config = dict(
    n_kv_head=4,
    bias='none',
    init='normal',
    init_std_o=0.00349,
    decay_shape='linear',
)
Each number is 500 + 40 x the weight over its row's rms, rounded and kept within 0 to 999. Layers, rows and columns count from 0. Numbers have three digits each. The size before them is the row's rms in percent of the matrix's.

# layer 4 attention value, 256x256, rms 0.15, rows 73-94, columns 0-127
099:442556481588491474499425530561533533520443501552506495461500485478434489526552488463581465451491577537545461540554513457545494525554456520488522536498488522423558503476529480472527503495482486557482569452469554435472438531504448598590432469500513502548478432501478547555534552519497471454500470450443530482511507481422489551440467556532510541510477500559541494470483508494520500527454
112:428500467504535460569522509562543503507494517526490416526505433464481499504555522496499513570515520551460410492588470451439461473458418595514555437481477456450518497510468491517523516570482480486473495483496492553525518524482477393499546396533513476527544523458436510561510536494410513443442525516459432494577502489516462499512479483567490550565450444550569559515519527525563487492508
098:463529518521492525514512525488447544505449511553463492498482555533573487547457483481518427501464508510514480503513531507489526479451490490470475486513489513470470510498512568535464555499573479527532514458522535555519496473483489560458568516468434512521492453536424512548526495413490583482527511574500558476440509528488423476519478435524471534527473533441453463494510546512565543516509
098:453526509525480452563510504454477527535480426512474481528443452560518542443557491551528556516498469515524480467584463515430454499489500518509575532385470482418506488473461509528495523510538506471446488492478500518540504494466507522403472471502543521465433501495518488511533572538472528501503446418490532518542524539518499474489419486506471473483511561549581460458399554502563502448514
101:525483520413476498534495464542387579516523430477435517522540475545569467614537475484491480527533416521483540552539515517420479514505531507450482503463485475527512535484526435434545478495410534483445460548482429493479489539462526479483438460512409481531409452525515441501551521478454492516461487480471429485468492466484502454589510471543528473563486477525488510485439485472452478495549
100:407559471528494499488563418554451533528515507467483463468492536443501469511531519450453517537561546509463491422534496526537505535567510546454437553405483501452489465506510463459423564454457531559501576557548511448584449413588500515543531525477509524547488424486426518469439508516530474528437574444474471512540442466460481413481490529511457532562474506549531546499532482503566536487553
098:540512466503510478540484468520440556524554494449553450503489519496505455519447480459525415499509543451514502525492545515467457518464448507519497467533541505395512487439506489455460480541477545551524490508450486437504494581557486506531526494477489436563536533492533407442505540469470492613443488500502556469553460491524477527507506444463492489527475442462492531570538464531532565512483
100:484510486453571564549485512533470426592532427514552468537513536518480487450502559460517464489542501534511559549446515497466460578459439445538541482469451537498525554471508526483529486479522466441530554435503451561520472555480444426491567513461545458490497529485577521460520514527433484543440544514463538423613433479561462485559482552527484441514542539547460517443482557455500540473448
107:439525530463493560527412545562552381506469467499479544482529480518469489569553429480469529520546500500465436556502488522504522487606415531440482509386466510501540502494475512542501436452552499469511542487502459485514528556526515473544503561384558544469467502460466487507573572508504475443481467499451484506537555513507514537495462495469432486425471528511499488409453492503515492596520
095:494455500489487556498495467474499496470518504542451476513449530494532514442501477474505550472525492453495507542518481436495498497525517451534515557545493490453444522499493544474494545491591557519478485581506492511530551410510474498464491520453431507453441458490437446443499495496506442513560571534459526441463514585500510543483542506485531530498448480421493520430456530515488509418500
099:562515438532489422485517499566467497536507530486524467626532509451490481454572478579500459563517519442490529414496496512498543504468455474465461491398561464494450506499545509534577488477502551506491549523527457515559513471472427504457561529563469586527458518546534413486495525481446517483505497477528550566513475546456548454372542552474565446512456547455507487538560506512487572503540
106:452528413535454456474472455456474477515443468451558548520490417499518490491511509490488420478507521560473525490467495568495525493512389496452467486538517504471436449509463500498503540518480449546401443524469485494504492495506447487472542495450518480504564522536513512550500498521473505472422470539449457532578470461532534469515477482490455545533448476482482505503510504464394541569504
103:542476530503494515413453550531530508489460491495483507409400520473545528514434563490423485493460484527542478481463495437506472574471516627458511499570505450503403452544479504489551504485546434554483501525447461500515381538480547515500492437459354520512449511518530480515451464477507518581502507477499529475542500484481537447564589527537426486494554471533527563522523477481504483465447
103:464569501500518483534458488600454485425439530427490478521488449564536463514580501454455562439485513562493459498528489497491430556446460519535540554498465478414455543444417437522484546461541502570505479602522491479540509454528492464504562459453520475516527496417408424531499516503473469488473541524483481488552540492547515545499518517517480522536404478472548532470510451482395450549496
095:500565517484406518445412504385437550532503444510464454546452475562458530454495500463536534503465565561475520512482505504501542497471467557455442515462411554524495511597517438504452504493531472454537486510500442488509528537459546549470476478460467510453470456472516558532440491427531500451527532526502487473488568559492493495428501476430492472407451555517471482492471579489480497514454
086:447486498557512510548523516554536520516509519518456481510516474500576475464467486484519638510486505509479480484369534543493444521566491451482494583596524464486493521490535527520505569549504478497456489435530529496457561523514441431526472478494472520500457559489516534478542530533492515454471521540534507513472502559448420533499498498564546527468442467504475475500517466496460610603433
106:617497522471505448461559501453503590531551595578423428494523554566550493486382570517476548490509494465440504512523466538454497542517518495533541491548491494482508506460509484582509494428489528500507455484474481507473480469501545456533516450574448589511464485478473537482489450549464502542545538502556496547480479547513529499483592463493492453483540491497480523499524504494522442469461
114:552454416479485463487500490554574495486478467468559501439534490570527547481496456491530499502524455489486525529442464551505539562507469512549436464523539446540460450475477518486530500430464428557499502560498494524484510599509510479537549434497563509501543548476510407466464541553446524547530486512502461579477475506475499457500523517473438500485524465430479441526537524442474516472428
104:443454492538481567501481518512527488442430526519451521556529428525454535502495417541443520531499451481455491531591455487436465433439456540506510457441515516509490497463501408503559496559504457461475504504549509507502459520505443537540485460473465502521525453535418466547556521418477521466561529486440513372557608430488491510540502545537553508470516556509485580480441547508487541460524
097:512414547526494454524520486591471445429585471568579478505539493437494501469498539463471541487471449525498472506449449478430485536521475491519527609525480527487539533470542521504484480538504464533421463492496520511492463442531449460474449557430514503440473467454484522409483576514537457414434506452469573515476481534466510466530535432496483539476449548474562500459558565503495494459458
100:464477541505463476505504462521420505513480525476466551503529447497462483452403465540514446485398553476519533524545510529468499489497475535542528492522572522485512486480472513428513514487461496522452457488448543473457418503546536531497462488535511478449549454469466421523519501505377496525476493502495472505497570487568563489579464476493445432554527475478425530511500465510469589436502
112:487533435505541527502493530546516499536531481513469506566579531527494501462573468477478511491534536510511464461525493500464437529586511494518568485528481469495510489465496508523479477503503516491459515453516460451561476469563497475535489537432601448507485485453475555564475539417483481558559606544446441481458506506524626469448479541518437534430444442561526495540539438431406439515483